From a checkpoint of a small transformer trained on Wikipedia.
Size: width 512, 8 heads of 64, vocabulary 32000.
Architecture: rotary positions, embeddings untied during training, normalized queries and keys, some layers without attention, local attention windows, gated attention, value embeddings, a smear gate, an embedding shortcut, learned residual scales, capped logits.
Training: 738M tokens, 11849 steps.
Each number is 128 + 32 x the weight over its row's rms, rounded and kept within 0 to 255. Layers, rows and columns count from 0. Numbers have three digits each. The size before them is the row's rms in percent of the matrix's.

# layer 8 MLP down (transposed), 2048x512, rms 0.0482, rows 1153-1259, columns 0-63
096:120153144132160187161212000088255197133145060095133099148130103100089103094109126098142102070082095103085106111104154083144081114076138139174167118135129124176174081145158152135166171150077174
097:135151099137165128185128104144146159123145150171211083138100105169138126125130123153124137096134136138112093139103149206090111107114147150131162141087128166110105098135105124134125093181159146
103:107171134083134138126133145113141117105149113088111072082110158123140107118168083181184110152117139081190175129140067122116124146148085124111100106087064122076104094076118174143094119108139131
101:200166082107120040104145255132079087127135149167137147124164162131155130137111121175154184140125153150141074130107103069116082152160113095108130112100158086143112107076154113164106147118145173
103:199107120178111185161103036137130121139145139173092150109150146166121143112083150144181066117159080105106112098130092121111150162120152137096115084106100119052117119196084171132110121130153141
101:092107120097098167175110093128169175188162082099159131148137171130110137138120135099097156172184152118129109106162148164164110132120171159168093114158139032023123112107171102112139167126135120
099:122165130098206168199155062112255255144214128085149100169154143196181145105113119157153133147146123120123122106077143122124118133130113146130166159139101098113128128190111126135130109142070160
100:105132202115155100117166059119105153083134129106120149149117134146147164088161172086085103123082150150138150146148076151077134116114126113102148126120118136144167147088114153124182100144118186
095:115096167073121121124059092116126164149156114144064114107064198153140128098103105161144120114119102117082117147147161137131129089093114132137063165163121101136174088146136147157187151154138159
099:165075135130092095139093000141107148132134119130138154137108111165133080111129109162139142101089108100147131171097090146175123194119117104156192134134134158126107145146112115094127175105101153
100:123123110151087208105152028118192132101131104077110162123085135067119130122098127101083107119106095102152133114087116120103170125098068184181173103176169124117165123104102163100121168136045153
101:100129054159070139112177155202173106091168193160179110096108159129114137092076125118135146141155129149157162164096118152090147098058155096162127141138119119149117146121186168089153167093099163
105:131191125179155202074144138104127148138126097134086163109135143133166129122127143112120111187096166100074094112124176096104120159166105212145115109142132078047216134100169165183134131095148145
098:202047143075114068172124154117117082109031142193133162133159092168168149078081169098115123145104100126147156122110160170095088097137084169079103135136142112158124125119124182122116128115095102
102:159136183089138091099137154120129157101124089176114113102130131104174123144091126136113106122048096100128110157132113116112119158096176120086117154147126147142055099137089041122132129104116115
100:183090094111176107118151211093106141159120149127153182096101105138177131142123133118109091134126104096127183071095155151158088162178165158136142147096096169133103134127132141136189094090098133
104:177147113129078121102141101111124110136144064123176120105151134111161126122110106098081174132125116168108159164179159111133098078084122255094081172153104064168120144079123119095121145140123147
099:095112163131146188162130000152203118103154142087140159137150126149139151088115132110134083103091091083166109057092102159090109090140151188085126163115103121116136103144142119137092141132101116
098:141155102098143121121061186128115099131106139108122154128129137127133069092154088123129166135098125105123036165144105118079107111166105146137129096109135157166180152126086117090118102196157108
106:205101141159104111126178163119131161145159158155140061148149112216110113129063126103114152166144130083105138160072208111141133062100147100208109150093139110094163116142047087105114170102099144
099:104077123181114172166172071099196206122129123119124126132054120085126139095176070087149123103171120126162187146167133089083084087131163105091166172161143084161126106118191139154130176160160122
101:145096147166105069116175164120160088148078104218120185126099147068172162112119114112104135114129102100151156127162131069145144135145139119111120155128153208102139112148085095060153131151137171
102:132112116152137133069096119112144147091147112128123063146182113129153179145094077115119171100095172091121135109143125135135119132079094139100124154131117121100058075166079132146097152096148100
090:056149199156172164031107000120189176106132110000118135087058129167099113127150186102139134055097116112086131110142131143155164146117134197150146116142116104143127089142103122134123140124073133
093:066125168168119124153134232085161132159188147102108102048152125128103175104103104128085121108176108053096143143133102159125157137153128173141123162119087116170132165110156133106119112171157208
096:095133115098135156071155103160104120103115148112129167140155157105162096134132135167110138152114145074179151168156105090141115134189133123129125138143143123101194142120133108115069111137127052
103:118099203075174120109131130110119158133150117138042148108127183183190063124114128161141124156043135093154093158159130037134123147123085080112122142117108167105139183162147186095119060144128148
108:211202133124144104097161090058103134136126033222101138160159169151124171166133129129095090081141115150153143169124166170156125124149117123123152172182106136112116140077137117094131092177128106
090:179169123109157101158216000080115096084074109130076108142104110120134148110109107135115137060136115124161143140158122096142103130120112164163112107134134110156139100197203152119152085153114107
103:149130064188135136103082147137115094119133095115137147089181134204220123123198174159105013139149103165138079162087103156132086143145105141109148106131184105061111108130181126148137109102149156
100:114151133107149113076100000145126142109176129104089136143145081137120121134104196133178112176096106158107147105152109116076155082139109118130089178174190124142177069128104167127109127105092128
101:163132078111120087131096255182135092129132157135086125072121109149121072090148163118133062145158150139137156115090105137157156163142095136142133117171130116094111180130181158082138168164140138
094:154132069079118121231107062151140135163152153132164110090107176098087144152104127121080121068064124112130102128129153098111114193119146112126148137139135115034137151145135146157153155087153127
099:146060088095112112224117000130105095155127128138144176211145151154095153145085141139141132104091091126098124130129096096110106175056088146130149163143119149122130116157168153083119072101083123
106:124101082155171140185163041114166147150191122116175150123137103147081108177113043183103139137127089121103056088127132134059091125172182091120114098147136140124172168134120111100138114078168077
103:151101088062145123113105061112161157118123164150158125145158119096157125097116114142112174108081135112139112108114101154127067141172140157116175136112120123090142129179136183156111151180172125
094:129130142136189106095115174087112063108144139089165140082157144136108124104156127168193136162161145116123108089098158119155132115150151058149117092140161144127165133160098178194135099208131107
099:165156129129122145150140136113147192167083068088064108105119078156126122159113106108130053143085107163141163144084128145103167057129198187122139174151152148164137087119134171118100154107150096
104:124132115137158162068143075193126134112149131119150056174083188074113157115122103099145110077229147117074081148080138086115119135143169171114147075117125121142150121105119118061136117165149137
098:147127073050142100141113000154144081127172187164123146156183178120142141087123109132108085156127129124125125142111132106110117111189155050134153170165166129124099077131112097145136157102144154
089:179084135146162088080194068023059159010151158210144144119178118158116144141119117069154160134096138138136112135172110156117125166112077191106097075046135159080146121124108173109057125106187169
100:134137190133121171120144137106148147108125118136092150166116145106172074126122165151106122072071109162124181199182155129086085091086127168102170074094113118169137101122111166231146178129129124
100:145106065111144082136106182128128085105157161123097173152121116131152089184164113135147109179082169091081151135085129108104120131142184127091116102127097134118118178127224113056125182138134181
102:147098143152078202104089000168092102116124175104096149144165143134125146111134168164170161094109104045109125084089084146137172092187145164152145072107174064145123162156111087055172147098106149
108:161112100110134094165123136143125136139143105109124200118166161101119056116144097158129152102192150167142122129099129099143061173175197084096114094132138058118125163143104173113110101156148149
102:150081091091150130101089214134087083064162151116100138120196128091148109104128120093118159128138143123177119129104124088108116094109140124136080156078114115127098111155090114104083089145097197
101:184063117137104141102178165141148060107130151184110119113157178135162165143127138124135199155207114192133114158109151120152113143117189145157103165144149066106127170204077120102145129141137185
096:163063093114070121128066000155096125168146158134132143154103134132114085117137126166123177150109149140082123117117176112105123093153101067118118146120179187121123094163139121178101091088157119
102:187171159158130120138208097102138157103113101132201075218097098140152148182173204108169119067132181144072112170116105111123165128147155153154155167140160140116226128154153062138103079081184105
099:109160090184118206158100050133167178135133124098128136145119102122094167137134149112166110120101147152160105109119085195104151148135176157177150125142179091142084089156104091106103140108107190
099:174102153129115079156181000045069121127176116188124073092102118139143146135114062105095201134154146147105119109139042151117096116084169027133058150138117136094167110136111141119107199079078128
096:084170095068134136087110031191136164089139178114094122120199155097083155185124099119127116140093077138114119099122163140115137125155162078105105106118089121113133141102071108113094219100124117
107:133139162111115122095116129113053080132121097181138125152159174076150221105081173192122163120099154118161132122128101149087163125170159193116197113107079143104120108119124145155142172117159153
103:137131101106117099125140182143126176112157128132104054147155134155132143110090128112124123166193105125135172165133154098131160154116077136120116161164122115074041038127136146178089178149153138
097:113150141161061112129178133079142161141137081117145105120153097143155144088149183107080085102100138130125126179147140154141140060114175095155113050147103144174142136081091130106167137074105190
100:100166119116092109127151000145101111106128124129124072128157157134147118115123182108198126166102143037152150126121197116086147111097115055113089148127074192113142128124120164130069121140132103
102:113084124118126098122078230166129088098127141050074122088206155164113093105177145149148168133158142167137154151103184116114083043090115072084117119091117101105110081174174152211120090179111134
096:143086031129178170076137017157160140090121178165159104110163109106131157105110089127115089141114146076214105035109075098085159125107155192143066108138145139125122155091151161153085114115130135
098:117127124158117044137200183108097085093131133141093110130139139081113105109134122108130112083091114153086160151106152104147142092087157127136109159155103101139066119084137169148128169120152139
095:098161135133153124160163183128142132161175090114099155146174156111164116147129139141173122130120165165119099108158100141116172128167175208157157115188086104111133200083127149101130154122117207
094:175109090084105112106102076153123093081146130107148143119103134128109138175172109163137117077188129121115071093106122118039145114099164078130149133130105120144133104136139078152103125103126102
106:191092106101120082147096018095143160159134135055114096146146077150157116184116148144078122138136074121100123137213167067137116110183118155177104149144173133129131094107067136113132104114136138
094:176073105138117151110119000129130094072148142128133103153122110092141133127170142120145121100185109124095158114112070162158086175123118137140059191087071088113145140181096173151122085155119137
097:148124103124117129145098158133129173074171080144145147109197107206115146178101100156047142099091127066115170183177139169107163165100152152183083110153135141113098133146151128127142188182051105
100:107118133172106171118189000054130090158123102152118163093127113108084127100109113142109128137086136143063093053178138124122118155131108076114123121129166138079172143129141140143080127109158092
099:126099182175104127132185106125145153182120091166116130141101137114092121135100146145131157132206141119146098177167160115142171116104151090089118183151154154145124149101138169153089176070071167
095:137150071139089239128117095172189166111179153133125147149149149163138096225155041113114121185146139108107067097145117091196143108125171146180105181153066095142100105162142147104132119079142150
090:138120066114065164211126000196161155134167151142134171181116124152074100177131103153129158157102122131104170140127119068143109159093175138238086145052121113120138120123176115107111134157125172
100:165123189096189086065051115139114078076156140153135097111120168067167103172154085067100126095148070162115123145132100094127183156135178189098176147137133106135102110089097127091172164145082116
099:134133138089106095206161255106134104118208107170152100146149108136094129091143161187118153071146085111109141184112104118143115129197145135121134121073098119127141115118140128089118185118128156
101:152133125123169177133128055089100135073149091095114099138098149119092108105088112095100144118150160113156168134130104113174058135077108100106154144154102103124118154113116136147144149175079135
106:149130150192155190115157088115156102087119108080150167197115089140138115188082119106133160102112144132150123094107125132124176145138110143104155067130161158124189190105109109095084085095125145
104:139181114105145072156095000101102104133138114114166124113159130079143124111120118106144104108178140084139125157104077066117106136175129161082132038124109101162109118149177118115104124171144094
100:119109109111077112163097155135086077097181151131131110130147155147147169098152123141118089115125129139099161103154146117097086129137106046089142168103108081077147177188148146105113078123065137
100:140158165102123116144098031120109186180072079165171153131110133085159174105125103140107092103084138133107096155115140155121161157089110098127101123095157127186119177129181147138155107189147129
099:130098123133127083127155032125114043095107147155130147157106143164141142083113182123132080137105120147155121133095082123106088090193088169165187182105133122083159149140135167182116117121157139
112:083155047149102249065000151210204228123161134100149121098126171069150142133076065166131208112116132090142137139161127129167171113112125150173151115120144144072116096115113176106126126133144188
092:145133168120151130033117000050065115115073057151128133102089019154166116132172169134097055141093080131134147079045074127111101157162134107127103152170161113165123138076138150172119112168113122
099:182173094112102133100131137086113091141127114139076127104163164144108107145126122118095125130126044097120157117110148127146103118182138127109118119155123095115142157145052199188141127136122098
108:191116113172141122120173129086100100110070109159124080167121058152122070114115190167122080124154120153199098122163088174129117075170111108127064163137135118126158081074121106134132155154164137
102:170106153146054154135130161141170149146097153127217150151142122142118094142124087113174226065165105160108120114156125146129122131173131152099129137147176152178146161156135132051117143144144133
099:145141132055106123090108109182156082112091106176161129137116136178077123106085101182138131129154194108124136139091068115127125111108208110127170164132069138068184095132108165086127149159114103
096:157112072106095167140010000166002077121154211170119130126179132184160103144139148128095094139149172134110109132121099148136102103078091159113114114086133140089139117115127114117159082123126130
106:110160166128197080057162107148070162066067080178113123030147097127106126179115135139139155163083114098089139140178123125165076096114153087078168130139151140122116129184137171156144159151109098
111:117127067063128218077053024173187225128180088079089128137131115095134131109070154134129151105074156084166109127138133122092144164089093161120116138125189127138129088124100204100084150119148167
100:131120116172161161092117000144090172105169106127140130115150132127159119175117107116075087114138120207133128072134130131107093142097160120090105096167189120180122137118186190138118147108089129
100:188096116139079120125173194124094139131107142164155137095160130126161152124083142082152140135130083120142108122147132126054129086130132103126080127140152135127133140087170044104153160094093183
093:120155086128093119070101140140090139133164157160177150105141113113119159141128157159122139087126141100077113125065159095072082114137155048111049081112101106133158212124136165118195125114121108
101:121139104113119090086140132114117121145152153150100128111144146135128130089148089137139119150147146103124140122131119098144100174088106096138102152105120110138141083169112092164127102125132167
088:174174078083088134161105121158116167172139133093183117094104108092142147155117077130159125116119140136112147120141150122166123101108212210159056151142110152148115116146149119116119152126135114
097:204121092067158131075084196111108128124159141065138150161133136094116084127103093155142086126193147106123139108118112062078129143083066141118157084172124132138181133125133125158151138168146126
111:166075132148110110117198214137117094114089131135118184172093107111142165138135161125172095139105151115092090135148129129082129071108128103156055126067183144117173159138170083075106176100103132
108:214148111069100142162143082096110158174138126139083130164139101143167124093134124140087088134139219112163206078113127034105091119160084170149139140222065132099093136141134172154107123147152146
105:113155132111164100072086128108104127092139148113118126125223124118144159163086151111135139130146126139105142093056115087087085112081148155091137077199193145139169123060080146116143138160122114
098:124099152132126071174162163122108163141128082136134115157103110175121147142134077150139129136041138069159105141127170075117098116175089082086131147148156143136158133142120110133107185126122104
099:102200132151168115124110025130124196094113167118169112119158138128120106068129101111091130115122166108105129134164098114149159124127165119163119139081138109103121197108080049098144126134132143
098:156137145142133255060137040104108144108122113093148158116151106119108100084134124133106174128107085156130099123175116064160148084171079102137096074143078166094161111081109107162097152096082087
100:182172136124158175090116084113096148109082083106127082109152073115121111119061127152059098099134101154135119063111146136128158097079135106159158107111138154185128083113077082161191090150108106
099:104119075117054125098140102114068093166115088143186098144113116122136121133092123091127116108133124097113142120153111091110137139160116142184116105169170129179117135149139144112119141095145118
103:152139120121072148139124148130123141196059118061117152211164092131121121124141186080136131149153169106137124114124078144084160098106076140162113139120040105138143193137119166147174128114145129
102:165145169152220153147163000112134070063106157141145123131135056146118166131175121177149141105106124123138170096144150138102097177109162057088125199151180125105104170145124122133108114102139107
100:117111089186131130142204047104162173101142118143056128128098063137162156147180099128130065143124160089160173103126119080091155155107157070147171078145154146126114097059144119123111157103124116
099:219104079076068078102109000109077106087165144124115143135072191120079203154182146098130140110138078113135152132178090170156135109167119131103147083098077173165075150164139129134080102127203189
094:133191122101181171089090084159138199073179183137159122143152159193120124135167134154125157151129205129124154115129118130139123104189179150139082126124108122116067160126121156086136136105187127
105:133133080153111158135149060126155142151107146089121137162136084153112148113079116122155119103150090147136143101132135126057162078091126109128085137091173170143136077132135184143113156118134193
094:136000159184115218080122118147154190090149135136073116152153090172129124121105158132117147142137157178138155089099087142057106135133133081061085163071115140131136084096125118099174123045138149
105:088080156161126132180132192140161163142104145091123145090185105103168126128131111114130127000136132126143144191094129082132072106140159141144185054105122099166095137106166158119117114128132169
# layer 8 MLP up, 2048x512, rms 0.0515, rows 1154-1260, columns 0-63
093:114110104086101161125142151143152118165110162106112163157167140131134086156123151094174109090076144159172157119176046097142141151133104147137124154160115154144142156156094137152133134118143150
105:109134113142114148112112150155156124171157134122108127147177145077113128092197171174115134046135181165148156126064142177129115204116156193155138130079112162126085195130114112085111075132143138
085:132109133085121128112114179154101125157179122090108188112125172101144165134149117191145167207084112134129126108173121148157119128158075095100073121121116146113083121112123154155135094172123161
110:165126129152093168128101104168157091108144148116138114114084116109107114072108165118202129137114094090100113090135129172138067180101123167124095125065155143120153115159101140091112037111131140
105:101106114086080147120075120154140117144148174111118072089145157162152140145071151077106130104098082221180166158145125180185142104083146140178052157161123129108122106121145143102156129137130078
102:122091110187100134061150144175079075154140199154118193110051170088116126135107087136180170142134124099157142148127124134145095098131135224149082140121151141141123111061068128068145104087175146
097:138162115115122162109154139167136114182123130092173151150144166113121141135106145192102045113094114110197114077123127172099076132067140202130119172167145182118083103104167112176194118091137157
103:150124142125105182115170136136127164096102136121099115111167124144146170128163131153141128192098056125153115150120110150103180036111167095164092133130199117136090077107121197097168064098113110
097:116141124152081133138107114142122131139102103168119138140149134151151159129125183192154130116120057156135105146125198134195178124167159125065094072089152207111145103123173159166087184136100115
103:183137130110117109071081097150150129145156152123171200115137125090103144077136096145111119099115126145159119173186118116102148107178172071125148145143118091118157183138164120147086102133124066
101:157081077070123142080128138157149127130196071076150166142169164126146175157131136123120105120103131150102131114101124149154164073110107132114076094099140124080130108101123145101172150112112110
116:101116100127065134130068177149142110131129199121116116120144159136091131118079199124152126147112116110056129135170138118141180165089104121141118097143141125057183127129113141104149142139116163
085:118133097124100125023135115160023222115245166119128126132121126049141199120128097066056162179113099098089118140203111113073091083143119089089144156114093153152158150166120147133139185127135101
102:141143092144078160124110127163126148105123088090118139126161104096101058099184124125129102103088113107125095146141147086115096173138106083121100087147190138144142118120139117120150139152144117
095:108111115144099163121149144148125109101094127105102106138163169098169136087075128172056117120106084149130178130073137131080091074176111124134156100122180151117086166186149119131101111087132119
107:116122109183102148077113142147202101109118153144140162130170115111213111111090130085084125143103121153146089091136156105141113138144131125157086097099053148150158091108113164147102169143134133
105:133118132104098153130156136160151130111172148124130111087183156127184068144108150140136093120120112112156127169118100183136137107145121132089134146126105131114083166031092148088139000117151111
090:109100140138121148113160172132131141118128106093129181105156035106141189093138166124105124164126124168093173130131155099067134095144140143143094141117188152102111125131140141110089106163105134
109:137131102095118159124125134156143125159126117102135106084154129103161144115139147131143139093090109120062175124149067188163122105129100154182116121187116154094149071145149114059098100123052131
100:130114094108101157116076162154156107097178109111175156162118126120148117101185112098133124143121126119140106127098127090124113091138078124118112102149216163069184160159124143172132128083133119
102:083138111122109146079068152165103153121147137060124140132147110107176131140143119125079160106138094110136156129143123172126092081112115106094128093108112076132103149112114097097105140116044120
099:134076098122108167154131138164140153132074150096195057174119102153148144125165069109120096125107113177076154167156138128131127123162130127116151098138113157144152138113077164104176111191125116
088:055143152137132121157162141136181102207155081159111161145076126072112127138136224154172105125136163217157129175151156162072133105077090175132125100119132141109135151159136130088093092118075148
087:115069161121110122094190149162043079127117117068130119090142125146118137142079100139105132096191090101145078128177103168111114211133101171161137119129105099020133167114121099129117155124134163
085:104123105087145152158123174139185116121130131113090112214142139125100153085090178181116067171100191117114137106098097182138153161121093119130119143135128136107122090161148135146093143160179146
111:111119115063103148142106161158135171127102155127098159181148161132179120128116144119137184118174177164149067138163148076132091085143117105150157154145127156093143115125125142105116108058127134
100:105093119163082178112137164168140141121170143137112133139133114142140130190132155156122165152132166122107120198137123145164130154109091091120135200145134147095070179065192143088079129115124153
091:135169085125103159076176068141112100146132101112113136087163152087115135118115140102125047189134128134174116117120130155106064151163107124106073100152121135111141058136166119109135191165122103
098:129110133114096132112094146132188115161117081145167147133139083049112172063167135170178126123136150119127120071141158123146130150152089121153157085135111161116131109112147117155115154174148153
099:151151117129063170129124085158158179075120143101096164132189093169145114085131225126148111133109135165118127083133067154070115118143167141165123135107175118133061066112134113138139094159121109
092:106099118122123147092118167163087107115173125124073169079109124119095118069140177101112160139126128137064115152126166151166179151118137132096181093114118095112118083144103176064128127167149135
094:120112120130089182131117128153176125085107147081140101135143107123132100129071154128146078188130131143140116149104145153169105125133112118192113153115118156125129122113124150081141180114172108
091:076133156140089174123137077124153128085099125151147144117117174158140104103155140155063086137161205179129115059108122092120142140161144134124129099113155100116129116208129106113188155142137163
112:089129121126101143090127136147176129083143104084199174183134167146095167140162136133051101130106132142146075113163106176106193102108165110159122114125102126092133093116136140140139082160118166
108:104133164131113156084144180154113166123126086074171083118166139088089073134157087131071131094116122127158157107125149148109174159172155104098110185109140152092081119161098178114109150131153169
085:101133147148111154104148159149134127140135102182105091098088083133161137124088168118126128088111130135099055140135040091108132111109120093151199121146148136132105142140117201161135144191085188
101:088154102130099146125084159155157156082101181129148179065133119137148152161148126111109098158101122177085153109157102101181084173136094130082134092133108148118188068135089139127116176129133129
091:149136142106111123185083068132160140118096139158076189111150065136118151097137132129133124154042138166192151111147175138164080128136122060126144177173086196115126127166083125157138153117092102
084:091122129170085160140187136126119150085129101149144054121109147096113162148120119164113077148108118063039066124119198115126089166135080101105152138154123137079166067084136147130104125134053138
094:109129086085111164127065150156151089163129203094066120129138118143147156121173142067135127131101170118135098148157131115116162141123088184117184083132119132086097104182156149110114136088114157
095:162158096093103150109076150145094098112137135126088109111113117114096105123203147111153162096126092127108095173155150162078099146113140103119133086111109168078184145120126173183089174151127214
094:155119091153115123094105160165118114109134050083094163143123198133134130142129176138140104153134184107145125120097114146185161184064156136132095090105138166143118120134104187106121123138097118
103:067107137122108148117166141143185144055185148169140114122139169122135179085130156153127144147079147099031140059125053128154150255154114159107108120100102159147165168089159127094151114129168089
110:076178086159103136121115170154128141111144116105131117098150126118140090070139096177090150073133141138139160131079202127084102080123069121121183103160149114092131131117096111175131112134143102
091:131099067151130164124159187161145113054126121165152172133171119123179160111103094066095118126119081087116143133117105201080143120092102120106091115124158147114100127121075093175100125159142153
096:103101134140095147123118164146163108076134140127118174122157149104196148060156156109137138170135071159111115086120118162140128129164128133105134209119128103045131139145166152119145071165167099
083:141160139105112137152115086127204142127133136101157141145215107148126107185102137147098112123085138111069114096137150121122115147147132094109079068094173136129128105112116158127124103122139151
104:127133120060115154144091130170080077099174152124116117150043096084123091157094192137117084080113074085129130113109158108158139191119108154125150124114122169109107110102090079145168118101152108
107:157144120069126143104157154143105180101144148114126108102145106135066154080239108088070109187105088126181163209111173087170189147207119117093106068135151080139118117095155165075137155124127192
091:131119105134084133124118090148135072144157108128157138099110117086125191129110099161175151176137086138060132121187089144124123093166153095127182142112164168111112127117089164067127117119134203
106:079098114159115155113149148159117147119096096144178095127181182083106153120086132139055133144161129089129201137108171216176153091136166085168138152170118164124158183136157119129123126105112090
119:131107110091097153112120142156159136098147117105101155154132141068177123109143162157116092191075070124095170078154094156144184136107093151149124096170188155129129146111142120121148136119158121
101:120079128093095154064107142159090120140080130106134182090132106162136090141127149128158157132130108128158073068130140172111123147115146139109110117120154125138106153115149212113126138135200145
096:160130119090110166081142175146121120080124161100154111086102161132052116093147167152146142117165107094193111161119118151084139136128084101156117145121117125131091135071101153114126166108095178
098:102148147120119152091117132149132154151122096111103156102090151103140159116166152142155128163102128099108050179086157114127145123168080132169150147118118145141132121167105170113110085111165172
091:126131139073099159143139181171130074155148080120137172156255101095178173126122150136146114092101147144156105106125142142141068098105118105111155079058139149056031113207107201173145104138079116
101:132143113218101171110177108164085177118093199074147146096115083095110145120141158201123120102048102173117135101130100095140178090167132115114136120102184208139173088160070166133123111131128140
086:110089119137124171093115177145135159123199113124109149122178135149135156117156153181164122128127184144105154155124101087186140158095117131123113133116145106118102148100162188147171133153154134
092:088113131100112128139084143161137152152145116113116138119171106102118139127124155087090108151183181105150101148137126161114141106155102155216058160080087147101139131157172144154116122121134091
092:118233090143113133106134125150160175148120140106154069062112155095132145105114181115136108120115099187192103169143142139135159106112158071141152069081093170074060081108136131132109108124080157
121:133151160149105165108118142157156122127137167077129089076161100081109060107111123106102143120094096118169154080132132082113187176142136091142113150177148171120117102117104123113167110127135025
096:131158147165153175100136157145111178137065114115137101108105082149100138142125115123124174155113113140123124168159118170097124108141120097196086100146092186131095122044116153156107154152108125
094:165198122072096142103120142138098078153125126128121134161106125083155094141167094133097127160106106143155195141179146112114120091078108149133181114129158085121040100138102032121112105155092120
089:138156156112096126146089130146059147111131128149089175156148207121116163128030133141130117141128140139109116111168149165138144152155128056123166159102122132191117083144134147109138090119090117
101:109127143111136153154076133155147152140114144101115099092170103117114111140134119151156095106158146142072127160106121156133125101115072102152130149135121151136096171143190096167141123139096112
103:131166134118094137140072148146129189074154130118138146120094164075111198066160152149091125143121105101157197092155142149124138118152177120221159111119117097131167131119102146072106091134160065
090:096122128096123164127054142145167124132164167070191255150135145123166138114117066142139154165088119151144111147106136154089156068156077077164143158116085124147128123136153114104150163106171120
104:118196121118101141094146157160115126132148154115131133108154116126185100105058136110106094103138140169133092110153119167162173164199102160154114122085129146155144193086105151160074090159184209
090:081134077122095130150119147170177100104099164159173117134090069128132105151114196152137142199083134103159105136175140122159083115148131143137136191166120139085114161123120145113130119114084158
106:070196144156110185106117138144133124152127123101154170082126121175147145132154175124088120163132207146217124073133135105115135109110118122122156096152131177097153168055111091119125095151105123
112:141140126098113141150103133150145130151138188151149134121136169105151108120123175157110086135145155162149069158087124152104093065115137121161142157139109146156179171151187134125161166095171086
110:122111129128083144117107109151095089186130100125144196102154162079135102076125175114145100160106147183126107121126165143171145105185111163130088127131172098117152144068170142048209160183149164
095:096083111150141156128120142155147127146132166102086146116159133061218205161139138146095150167137056115172108080116160147136069091085063096150087072125154131081131122174127117177174112101127142
110:162108134158127153124151157153111107064129166100104082094103102114128156067149083153130132164149114138126131055112133139107123129101156151159116106142181145051104111184159115135114158126150143
090:086158114169075147157095111132141141113110121105200072201134157137178156112177138141079116199105082111170094082125080136115062117153138136167175134085114138105088139115159093133091145163172094
107:162073097099109110113113146150115102066080101168057097120114119135115155125118118194149162045116102110120067121105153178118113202133092131114062110143118101141159114127097151149123077139119078
095:168127125096120186103145102178135126127130121115160068037135147124097062093162138161149151143093177133172095105192009107167119105127128137140153093172138151096167096208161155087118178164184113
091:076117103141111181073116151141126139132132139139100167126210132092204130162165146117125169181121131164125094140120106207136088151130124102159140109147143130080109174110122119193091108123130130
119:119176151191096177125129155159147181144109117093090126154094101104088099053118138148102124158119112067107112072101098112185151086134086120135112175163162159129176099125090139123147185168094132
106:115164084085080147095086153157132088075180177114128106164141138070135126145145109134118155056118107130115086101121091120126123168122181110094121123161159107151073098097184083142150131156113152
103:089094127097131140119119128140126161151145111101127113084157151110155200103112166149158175121132106124130134183115097169154137186154131095042135143129091191104104059099140095168172095129126112
075:080142169219108196093186094094236202115089062075133169196064112143129096112135086170174186110112163130160186142195169188105130102169115164169125137144127181090132147144197174121154189109085151
102:138106112153105181117134129162101166132139083117138169108156099124125167130126151134135147156125126153101120124198167145184128138160051122088133109091144149135093130195102135150135122084129140
114:134141137158126127123157145145102127088137115165119178151128180141126140136128112141117109171128124073119126137177123198152108071110107151125143143160132100091149159109078173056142138149110167
107:125122120098109165120105112153158136199152102113214102165199109105107128247129143145135105082092099108091118069096071163161151120093111155161083082184082168102078149154182160152102128111125167
091:126061111097126138067130144184082087143215161167166134133099125115137113084035142130084139169070154077095146104092163148183151168105109145112155133148115103108132115162117113151151132100080096
085:114093138122096136133083133131118136145143100104186146129160171097114180195166086219088190084125124065145087124183088141131101137121049141123115116137156132145134160091127138137161032104161040
096:131165116139119140077190156166093136119122152136116155106138158114133108140147118148135161113102099155132128130093125160140125146184165137128115146111132153050131109134083130121119163137139082
082:070076139164088165120171167136151138159132139103216099128171136113148120136081109145104148134109112141116099134129105133149102126145144236099086146083086166106097120132130083121091096116120057
084:106079109140102132109150161156060103090134124138120138067210167154160162144144130103160046088152159160127107161120129132108129170096058117154138120123133151172143132093136224141132109158109033
117:088108111065106150078121150168145108100133176116086182131112179064157142105033104163134118162094044102127126142167120126143126128172096143157136157112123134066125113110140088104146145086142082
108:130142141108109143095123167166139120103134168101143104112173131137169122113056106154078173137112142133124164098147105113128047139080147108086090163160114120131161145155110187127103143155100162
106:123110094132094148140130136151102160106118148089110116110173107120151142137078148060127141118088138063105119146120173117096101145143131142182122127124179132162108161067147103106164113145159174
094:110156107140112145111102198156151117120129114126151159070122142140106127081145139142075097175184091145135149117101157112168177142102125139150124049077129150070144120130097128106129103174120118
093:125148120103103142104098165132095106138167131132121097121140096098141175105090120150162167167129175100122077165179125165138147105162126136119178131112146174051173154100106119164154150161116069
104:153107122144134141104068160156119125138119184143174089141072173183132144161115104124145107172102091097132124116173108061105099172117060142132102113082127100122125099091124152142172115200199047
105:137162082094085134112140150148126142116144187163163136154159161122159134084142103120089108147164158077115138129151124166057133149135076157167065147144136119129139185118158107141173087130110148
103:116101102106113152138103146171148134149126140122143164215159154079135154141157077160156170146068151107124115111109156176156170173107101115138109095137108146112128162100083135131145105115092139
104:135119168105115132096077137147073146103125160094131131056177200042140121129060133129116120101130155157127127144125152224197155112096110133092129150097078122161131144125117096160105084121165108
100:106086122100101150102128164164116135080141111065070122150154151115116149055122197128155143108054123109175110181209127159087115118082129163063107187093134098090109124127119182127141107124094098
099:143163110068088147135086128167134086084116139186146093135137090111066047142128128105194102147125102159147141105142081142103138133146121107163154153052138177086121100068156113128209177171081102
097:138139107094084175158111129146164157167144138122167152123190103111106092198187117097177104104105096132173118107161118142166110107126150129170106104165101142111176125115171106150104157114170119
079:184115135137093112097186165149024023126031146176122134197088103133136125119124173140088117110109092156074202138120126105118135132074082102160140106126110148114139082110115117079184107181142143
111:122130108148105168119150125165103098109136160131132160184118115144166155134080148094118110130081101077104139115143131132113163170091144129103120072116107124139186063106114142114151144150176121
093:108107128072101111091136159138134155171146093135152133185112147059101193171104111090115181183109100125165076115147152094134099149157105101118166099200124144127151121136146174114156107119145129
112:095149107086101165113126153153127161088103112142168155156100120166122129107163098144158147120113157148139105092087168149114130169135185166172133154159153124037132154190106154159090110159089138
109:127142164125084127102130130129092159100100118123139130132148113156144225085107151155177124124094139190129077107192137145175169151140103135126160144118081131135147107038104147077144130072115119